Weights of a small GPT-style language model, trained from scratch on English Wikipedia: 178M tokens.
Each number is 128 + 32 x the weight over its row's rms, rounded and kept within 0 to 255. Layers, rows and columns count from 0. The size above them is the row's rms in percent of the matrix's.

# layer 8 attention output, 96x96, rms 0.18, rows 0-95, columns 48-95
size [ 93  95 105 110  79  92  83  99  87  96  95 111  85 116  96 103 124  78  93  93 105  84  92 103 114  91 107  89 111 120  91  86  82 108  82  98  84  94  87 114  93  88  90  96 108  97  86  78  90 109 116 111 100  97 108  89  98 110  97 103 106 110  96 119  94 124  88 101  93 100 111 101 105 100 127 101 110 101 113 112  92  98  94 104  96 100 111  87 108  89  98 109 106  93 101 110]
[[136 165 152 142 120 118 106 147 138 138 132 140 135 137 131 141 133  67 191 174 103  97 155 133  78 113 147 146 131 190 104 154 148 126 106 157 155  71 142  93 134 140 117 127  75 164 147 134]
 [142 101 179 102 129 145 126 131 132 158  79 136 125 134 123 114 167 133 192 152 111  88 141 126 132 180  85  98 177 163 135 156 114  96 154  78 173  98 114 149  85 142 147  87  88 185 189 118]
 [153 168 171 177 150  92 127 180 129 159 127 113  96 165  93 134  85 125 132  75 113  87 104  77 124 108 134 136 176 108  85 124 115 122  87 128 122 173 100 175 136 137 131 137  84 114  80 136]
 [145 174 132 126 134 121 151 186  75 115 140 124  87 122 110 104 167 170 133 156 141 158 103 121  64 171 143 146 135 208 165 112  85  84 131 124 115 132  90  90 150 105 124 143 167  86 134 100]
 [ 83 104 101 103 149  99  96 149 159 136 112 132 148 106 112 115 133 100 107 121 161 123 125  97 141  52  96  76 165  82  79  94 123 134 135  83 166 187 100 176 150 105 125 158 181 182 119 106]
 [111  84 160 141 144 207 147  84 132 105 121 104 111 164 134  69 159  90 160 105 102 147 139 143  99 106 200 162 157 130 103 137 133 171 161  87 139 114 117 170 122 126 141 162 132 139 112 163]
 [ 86 100  94  79 152 181 148 103 136  87 111 128 114 110 113  97  92 153 157 115 124 118 137 188 162 146 106 159 151 137 133 101 149 150 136  85 139 115  42 149  94 117 107 185 126 149 155  51]
 [ 91 153 122 143 139 124 176 166 160  63 127 113 128 120 145 137 172 104 134 168 129 105 180  90  77  57 153 125 116 163  56 115 184 115 151 168 136 125 121 145 146 115 122  66 141 114 102 124]
 [123 144  96  50 183 104  91  92  91 124 146 137 176 137  96 114 147 110  98 139 168 144 114 114 108 121 130 114 135  81 161 167 179  98 100 109 136 144 128  72  83 107 179  83 144 138 133 150]
 [114  98 139 105 192 104 119 114 103 123  58 104 210 191 166 110  74 133 165 158 144  74  66 110 144 175 123 130 119  76 155 120 120 133 112 173 134 132 164 150 115  76 123 131  64  93 181 151]
 [154  86 122 175 120 132 154 201 137 147  95 152 110 125  96 125 132  95 182 147 123  92 150 168 141 115 164 140 103 118  87 123  89  91 158 150 179 121 163 119 133 166 154 116 114 212 163 156]
 [118 137 130 157 137 104 129 105 144 105  99  97 178 114 167 109  85 137 146 183 156 177 130 121  91  96 160 137 156 148  79 184 146 160 129 124 125 126 125 149 146 152 143  92 160 164 120 141]
 [ 86  78 133  71 155 160  91  58 133  27 123 158 164 145 170 170 176 153 161 134  60  89 153 132 148 113 121 161 128 164 116  98 102 141 126  83 157 145 120 171 160 159 140 138 181 137 113 123]
 [137  89 173 149 128 167 168 126  91 108  86 164  93 153 180 100 136 152 154 110 112 152 125 115 196 131 108 169 165 145 123 125  75 162  90 162 186 109  81 133  90 126  71 114 175 160 102 165]
 [143 124 146 130 117 140 170 144  89 155 112 123 132 117 124 146 169 165 162 123 121 125 138 157 194 190 165 130  75  67  99 145 157  92  91 141 108 142  78 109 147 121  91  98 123 167 101 142]
 [122 121 154 170 122  78 110 128  99 165 161 173 116 167 181 110 123 129 139 112 102 174 117 110 122 163 162 139 118  93 130 118 169 168 199 176 136 102  99  73 142  80 115 139 119 130 121 144]
 [138 161 138 103 103 143 124 148 185  96 101 147  88 106 131 145 103 119 157 102 143 108 119 150 111 141  75 149 152 145 141 136 163 137 132 126 119 106 128 124  92 156  92 155  95 129 225 137]
 [146 161  89 135 101 146 150 126 109 127  40 104 197 136  90 158  97 123 139 115 159 126  91 150 158 103 143 111 152 140 130 162 112  90 186  84 118 121 112 123 121 115 119 182 149 145  99  85]
 [136 132 119 180  87 157 125 125 172 126 116 139 116 140 130  65 122  65 123 116 106 126 115 153  81 137 116  94 146 117  79 111 138 166  45 127 130  94 185 124 132  40 182 137 166 144 123 114]
 [131  94 114 108  90 168 169 107 154 137 145 148 165 137 134 139 149 152 119  58  88 164 128 204 173 143  71 136 150 157  85 139  67 146 108 142 165 182 115 178 107 123 114 151  74 139  94 182]
 [ 88 134 144  84 130 208  69 160 104  77 157 144 168 126 180 157  75 169 103 150 136 101  99 155 140 164 166 135 134 112  99 169 130 122 146 121 147 140  87 157 156 108 133 177 124 152 141 143]
 [111 135 118  93 114 165 128 116 130  70 160  78 123 111 137  96  91 137 177 182 130 110 153 105 154 140  91 108 102 129 145 133 163 127 189 188 137 128 126 110 127 113  79 178 161 185 124  31]
 [139 192  75 133  97 107 122 120 119 121 102 103 136 145 129 130  97  63 117 102 121 101 186 186 145 133 161 133 113 116 130  86 127 164 122 154 141 101 110  96  74 120 149 138 123 184  99 115]
 [107 144  95 145 150 111 122 205  83 138 152 139  82 156 115 128  50 116 111  56 138 171 121 192 118 148 171 152 133 165 136 122 165  69 148 148 148 114  97 119 125 133 137 164 125 130 126 107]
 [173 142  78 193 117 126  71 157 139 154 128 143  92 224 107 132 133 115 110 178 104 192 155 141 159 124 147 149 110  99 137 177  92 131  97 127 114 126 131  99 135 135 121 155 118 116  77 174]
 [157  96  87 132 118 165 103  80 163  68 160 145 172 111 124  83  94 107 104 105 169 125 116 100  91  90  89 109 173 123 209 137 124 168 108 124 130 127 152  86 141 159 158 195 128 116 168 105]
 [163 129 114 122  88 102  98  94 103  91 160  88 188 120  69 129 110 144 139 157  86 171  95 100 113 117  84 119 104 149  96 132 165 142 122  95 149 114 119  80 158 158 147  81 125 159 122 108]
 [176 156 133 140 156  81 129  86 142  88 127 146 125 130 143 114 140  77 113 163 170  64  48  19 146  74  93  97 121 145 157 112 157 105  86 154 150  96 158  74 161 178 106 176 132 129 128 155]
 [ 81 166 107 119 114 145 123 131 119  86 129 127 129  85  96 150 104 143 114 134 140  96  97 138 209 100 115 122 119 108 163  35 117 114 141  95 101 107 139 172 117 101  67 131 131 119 145 145]
 [129 196 119 113  95 111 132 236  71 222 103 109 131 130 124 145 130 125 122 127  91 143 104 157 156 187 154 121 119 146 126 136 144 126 168 131  33 177 129 103  94 156 134 132 140 128 143 138]
 [138 185  75 134 114 104 157 106 128 101 167 147 138  89 116 110  55 121 135  91 125 129 125 110 123  95 101  59  69 135 157  61 154 107  89 151 146 168 122  57 105 173 171 155 135 126 179 119]
 [176  99 153 157 141 133 151 134 140 102 139 164  98 126 105 116  69 209 129 121 141 101  47 167 116 136 138  45 156 139  95 123 138 154  87 119 163 129 107  94 163 118 149 166  41 113 164 131]
 [114 185 141 216 119 167 202 115 117 126 149 162 129 111  88 136 132 129 109 145 113 129  99 108 200 133 115 107 105 185 165 129 108 126 140 102 112 119 102 137 109 132 167 111 136 100 106 148]
 [157 127 111 109 103 102  99 106 124  74 109 146 129 126  98 135 134 116 148 108 110  91 161 203 138 120 148 137 152  84  44  87 177 163 115 163 121  70  88  79  78 159 143  99 122 144 126  92]
 [ 85  72 132 100 141 143  76 118 135 119 119 141 167  92 130  94  89 137 135 165 142 148 141 161 138 116  34 134  95 101 106 156 153  77 145 126 104 165 136 183 103 141 140 134 145 143 145  99]
 [168 140  92 123 144 128 188 136 122 149 134 154 114  85 151 131 151  82 123 131 143 104 138 155 118 174 120  87 188 139 137  57 106 170 142 163  91 191 124 110 128 106  96 100 107 133 177 184]
 [156 120 140 116 173 116 109 188 145 153 123 121 146 102 104 115  70 110 140 104 101 126 170  48 137 197 111 124  42 108 123  80 137 152  85 132 143 208 128 119 137 112 139  56 129 139  78 109]
 [161 134 154  99 157 107 180 168 165 177  61 145  98 112 109 139 127 104  81 153 178  99 129  85  76 147  97 145 179 126 136  89 162 150  78 121 116  69 136 120 164 116 194  82 148 104 110 101]
 [130 177 149 147 178 151 112 150 118 188 132 115 157 154 156 148 170 196 112 141 145 177 116 142 123 115 111  86  89 135 180 120 213 158  98 117  87 126 114 142 121 168 102 144  73 156 119 120]
 [ 59 127 136  82 102 137 156 127 109 144 132 134  54 102 136 132 175 146 144 126 104 196 144 159 109 134 132 167 110 102 150 143 114 136 177  95 171 162 138 111  36 100  83 117 118  95 127  94]
 [130 161 108 126 142 130 111 135 134 152 169 166  95 130 185 157  97 106 184 159 152 136 114 214 103 120 152  88 136 168 185 137 132 153 143 208  58 171  97 113 102  89 116 118  76 126 139 154]
 [ 69 162 155 141 116  92 111 129 164 130  84  64  82 128 102  88 130 155 127 100 112 140 100 177 178 155 168 110 139 103 110 176 170 102 166 164 169 161 147 134 134 205 106 172 199 113 131 161]
 [172 158 150 109 133 145 103 178 120 143 124  95 111 136 186 135 129 126 145  81 102  85 164 170 138 120 122 131 163 208 186 156 109 126 151 172 100 114 191 133 142  77 105 139 168 139 135 156]
 [125 142 144 137  86 115 153 137 118 166 102 147 167 137 149  97 165 140 169 138  77 106 108 100 141 115 165 160 109  75 217  88 195  99  87  86 131 133 144  95 162 109 123 110 148 133  82 188]
 [157 121 105  96 150 149 114  81 122 149 112 123 133  42 142 153 112 184 169  79 192 163 147 136 142 126  81  94 116 117  87 106  82  78 136  90 108 177 124  98  85  96 140 127 128 144 109 150]
 [125 124  97 118 138 150  90 154 113 113 102  89 169 127 168 160 142 125 138 166 174 178 109 119 119 182  62 147 100 119 159  87 105 102 125 150 138 149 149 127 118 165 128 161  89 128  85  44]
 [ 82 185 131 158  98 114 118 151 134 174 139 112 135 187 100  88 161  40 137 155 114 120 133 119 135 112  96 158  92 160  81 201 139 133 124  90 124 119 119 137 128  90 134 106  93 114 150  95]
 [ 59 105 111 128 114 107 122 133 112 113 141 138 137 123 115 115 130 165 104 139 109 126 109 147 123  85 155  83 122 101 160  99  74 124  98 135 160 115  95 109  50 212 115 157 152 108 118 140]
 [119 123 124 100 126 126 131  52 131  83 114 111 148 160 136 136 103 102 110 164 111  98  97 147 133  98 133 148 189  98 110 102 163 130  67 150 147 142 142  98 168 154 124  87 178 152 173  88]
 [ 84 134 109 180  88 141 109  77 119  86 127  67 117  81 127 167 127 159 150  82 126  96 101 150 136 145 162 180  88 123 100 163 116 124 146  89 126  88 119 143 128  96 100 133 198 109 106 173]
 [113 104 144 134 171 137 167 121  77 137 161 172 138 101  94 119 118 125  70 109 112 106 101  86 108 187 145 149 133 149 184 166  84 107  75 100  68 157 138 153 127 171 134  83 101  70 145 159]
 [180 104 128 150  74  94 136 141 118 152 176 110 165 127  80 158 143  99 114  93 131 158 125 148 137 103 161 136  57 157 155 141 102 174 143 120 156  76 164 165 163 113 142  86  58 136 105 126]
 [101 166 138  67 130 124 100 113  99 100 113 181 148  98 115 116 141 129  97 134 123 133 144 131 137 139 114 203 137 141 133  91 127  96 147 106  96 154 151 159 148 108  80 129  74 106 109  97]
 [117  90 155 123 156  83 101 111 153  78 163  84 159 161 181 145 234 142 147 157 128 166 156 134  89 145 141 208  82 102 164 134  98 177 100  90 143  97 121  76 137 164 108 125 133 129 157 116]
 [149 149 146 149 139 120 113 151 191 175 113 183 127 124 158  93 206  55 214 133 146  81 133 181  69  97 109 121 112 166 173 134 110 120  96 147  93 110  80  91 128 120 119 104 172 116  94 132]
 [109 127 106  83 149  80 142 107 140 190 142 166 149 121 134 128 124 163 173  93 148 187 151 118 175 101 123 208  94 124 154 135 142 105  95 136  81 118 107  98 135 142 115 133 156 149 160  62]
 [138 118 113 107 120 125 110 107 117 100 164 149 160 102 161 132  77 137 101 128 125 149 179 119 166 142 108  29 156  96 132 173 150  80 116 112 175 179 175 214 118 167  77 141 103 119 125 108]
 [120 110 141 115 127 141 161 160 147  90 139 117 109 174 136 127 126 156 176 146 158 155 124  93 132 142 159 164  99 102 180 103  69 161 165  96 168 174 171 107  97 148 167  79 123  94 121 147]
 [145 111 140 121  79 149 131 126 176 165  93 131 144 171 160  87 166 122 190 167 142 122 161  77 114 119 164 137 112 155 181 137 139 144  93 125 121 112 174 139  97 114 137 150  77  75 157  73]
 [174 155 136 133 123 130 135 153 114 147 131 122  73 133  93  74 176 159 113 159 117 165 144 134 136 132 178 138 133  63  91 143 137 117 131 137 129 139  98 141 148 203 189 169 175 119 143 158]
 [113 136 120 153 110 147 169 189 167 177 179  91 141 177  88 127 132  64 105 118 135 109 147 100 133 135 139 179  89 163 163 149 120 122 101 144 149 103  88 134 151  80 126  77 125 168 136 118]
 [113 138  91 160 123 103 128 189 101 172 138 116  80 199 143 145 131 151  86  78 106  74 146 160 132 177 158 110 119 148 139 133 115  87 171 100 158 187  77  85 160  92 112 193 103 128 127 151]
 [113  36 121 136 147  88 151 123 183 159 153 120 160 146 151 120 156 113  90 126 122  88 123 147 129 152 110  66  88  70 185  67 109 159 172 133 167  94 115 157 119 134 111  94 119 183 163 141]
 [ 92 114 102  79 151 128 137  89 142 105 105 123 170 115 156 164 121 108  74 193 153 115 110 142 202 147 139 123 145 129 160 138 133 123 107 118  98 162 174 114 142 133 158 116  68  85 123 114]
 [161 132 140 130  78 102 168 133  99  89 157 117  44 129 143 145  75 170 126  91  78 156  81 164 155 140 108 125 130  93 126 136  68 135 126 159 117 136  98 114 140 135 114 105 151  64 127  93]
 [ 80 115  91 100 131 169 126  88 131  99 129 138 133 120 161 137 130 151  98 182 120 142 141 202 159 148  71 155  86 203 150 142  92 117 164 125 111 113 142 164 121 118 145 178 136 135 145 142]
 [123 197 109 128  83 111 127 115 112 133 118 123 172 117 152 140 157 144 147  85 111 110 123 131 113 139 138 112 126  23 157 133 151 148 157 100 207 151 127 159 166  99 118 128  92 189 137 173]
 [119 131 190 141  67 101 134 132 167 153 117 109  95 107  85 124 116 140  95 128 128  92 135 122 214  83 109  61 118 122  93 132 127 169  96 119  95 106 151 108 167 106 112  75 178 143 115 121]
 [158 110 118 146 100 121 125 144 128 106  99 128 119 109 150 155 113  95  64 114 135 139 194  96  90 162 112 133 135 116  99 142 159 126 171 144 115  55 130 102 151 121  73  66 138 120 119 145]
 [171 135  89 136 166 131 156 154 141 139 123  92 107  67 134 165 131 129 198 146 142 178 121  44 133 121 184 117 108 128 145  96 118 170 156 178  79 115 181 129 142 144 187 147 131  90 103 120]
 [142 111 184 192 157 101 151 149  89  70 163 125 116  78 140 137  99  89 150 174  82 125 173 126  99 137 157  79 192 145  62 124 153 109  88 146 103  87 122 128 175 106 134  74 151 117 151 140]
 [100 112 112 131 121 136 137 150 158 187 157 103 144 119 109 119 119  87 129  81 196  81  92  94  59 101 164 124  88 147 120 147  98 111 138  95  73  93 160 162 104 142 118 110 145  85 104 115]
 [121 127 171 128 157 155 111  53 124 111 150 162 132 118 140 146 151 141  70 171 164 117 135 180 137 108 120 124 121 142 125 189 151 193 155 150 138 161 171 140 141 139 154 146 140  87  88 165]
 [124 132 133  37 138  99 120 112 127 101  95 123 106 136 141 117 143 121 158 127 142 132 109 150 164  84 130 121 171 126 198 142 134 132 129 159 167 153 120 189 176 141 113  90  70  91 123  96]
 [156 143 118 143 118  86 131 146 160 110 132 179 129 179 166 156 117 111  95 139 181  96 135 165  82  55 167 166 182 177 175 110 146 139 104 148 100 126 145 150 143 126 161 165  86 194 138 122]
 [ 94  99 105  91 169 139 123 120 138 158 106 122 135 185 102 159 153 184 111  89  79 112 116 102 123 225 117 102 123 141  82 178 127  86 131 129 145  86  93 153  99 113 147 188 144 139 143 119]
 [117 150 139  92 137 162 126  66 110 140 158 108 151 122 141 165 118 181 118 103 142  85 137  58 112 100 121 133 164 133 116  96 185 125 156 152 107  90 105 100 171  85 173 129  81  79 155 156]
 [127  76 138  95 114 150  73 115 168 127 175  69  94  99 135 139 162 173 121 165 154 140 159 114 144  89 145 148 109 163  60 115 140 121 138 124 122 111 173 123 122  74  96 137  93 123 168 112]
 [160 108 128 123 121 183 140  95 118  84 205 103 133 117  99 147 115 157  79 179 156 174 127 108  79 124 148 110  94 108  67 112 155 154 177 127 141 121 143 115 118 147 102 139 179  89 138 146]
 [179  87 176 199 128 148 112 166 106 125 126 130 101  73  34 158  95  70 106 134 157 109 150  80 102  95 130 123 185 139 112 141 143  91 159  94 117  86 149 141 138 166 143 141 143  70 127 165]
 [172 146 134  93 115  79  98 113 170 119 150 167  80  73 116 101 137 102 110 138 131 150 111 121 118 115 112 160 192 106  73 107 150  34  87 157 104 108 127 117 130 134 102  92 171 127  57 109]
 [141 105 154 125 137 118  99  81 114 205 172 140 143 166  98 117 154 111 113 163 102 129 128 136 113  73  99 139 130  42 150 107 125 135 146 115 107 138 117 106 161  60 132 147 149 154 187 162]
 [103 102 160 122 129  75 103  98 137 153  72 130 102 155 130  78 151 143 163 112  77  99 118 118  68 121 124  74 137 177 111  81 160 167 134  58 134 163  86 133 124 151 139 140 185 129 113 122]
 [135 158 124  94 123 175 150  96 150 106 144  87 165  92 176 135 199 135 111 122 132 198 102 107  97 118 146 135  92 144 111 181 159 171 108 136 180 185 145 139 103 108 127 146 191 142 136  95]
 [104 115 165 189 183  97 120 168 114 128 150 144 121 185  86 138 161 110  86 129 137 132 128  39 185 163 110  89 146 138 118 126 119 111  91 152  89  89 143 140 133 177 216  74 152 156 135 119]
 [102 157 112 140 167 156 107  90 137 132 113  91 129 156 137 115 112 104 140  31 125 147  71 101 185 163 139 120 100 148  60 129  70  94 171 105 127  84 191 175 169 188  95 171 127 105  95 151]
 [136  89 129 129 105 169 119 120  93  86 154 206 108 113 143 138 133 125 133 171 156 142 177 166  92 126 131 114 122 133 168 133  90 165 165  52 177 132 176 194 124 145 123 118  87 109  95 101]
 [148 112 173 116 136  83 180 103  97  98 132 138 165 138  81 124 102 164 131  94 129  98 155  45  89  71 127 142 132 115  85 131 162 105 159 146 103 135 131 134 190 131 177 152 110  88  96 103]
 [105 114 143 168  98 136 126 135 135 176 168 143 147 100 141  86 123  90  61 116 153 152 109 127 158 134  71 153 124 141 110 123 140 147 118 147  63 128  97 162 116 107  88 162 178 163 138 207]
 [101  97 155  75  75 110  65 109 128 115 126 111 154 115 160 194 119 139 111 202  83  58 113 156 151 104 127 137 113  98 170 135  86 158 138  97  72  98 130 106  94 140 116  89 128 154  98  89]
 [171 124  60 132 166  79 151 137 112 178  95 113  75 160 106 125 147 126 118  50  43 136  94 106  93 124  90 154 108 121  94 153 124 135 153 133 138 130 113  94 121  95  88  81 111 142  77 130]
 [146 101 148 180 128 138  93 121 142 157 134  62  74 143 142 128 116 171 142  81 136 149 160  69 159 152  78  59 201  83  66 134  73 141 125 130 119 106  74 151 130 104 117 146 127  91 134 114]
 [100 103  61 108 132  95 159 138 134 151 100 144 131  99 133  72  62 109 110 165 131 170 139 140  89  76  91 150 134 108 141 107 128 157 116 179 108 155  94 152 108 137 169 108  78 114 142 135]
 [128 113 146 160 150 154  90 133 102 164  85 161 108 141 122  98 132 126  99  79 155 126  48  91  63 142 138  83 154 133 128 164  56  54 138 129 170  96 141 147  90 132 111  85 172 117 139 131]
 [115 176 137 106 183 169 137 140 113 141 106 105 110 113  85 115  72 206 115 132 120 150 179 154  92 171 115 130 116  97 145 121 121  67  80 137 179 165 187  84  82 122 161 156 138 108  83 164]
 [157 123 115 186 103 109 155  69 131 133  94 142 157 108  74 188 188 131 150  83 106 108 186  98 143  96 186 168 122 110 156 144 110 101  98 125 127 181 161 143 120 131 124 129 126 142 161  79]]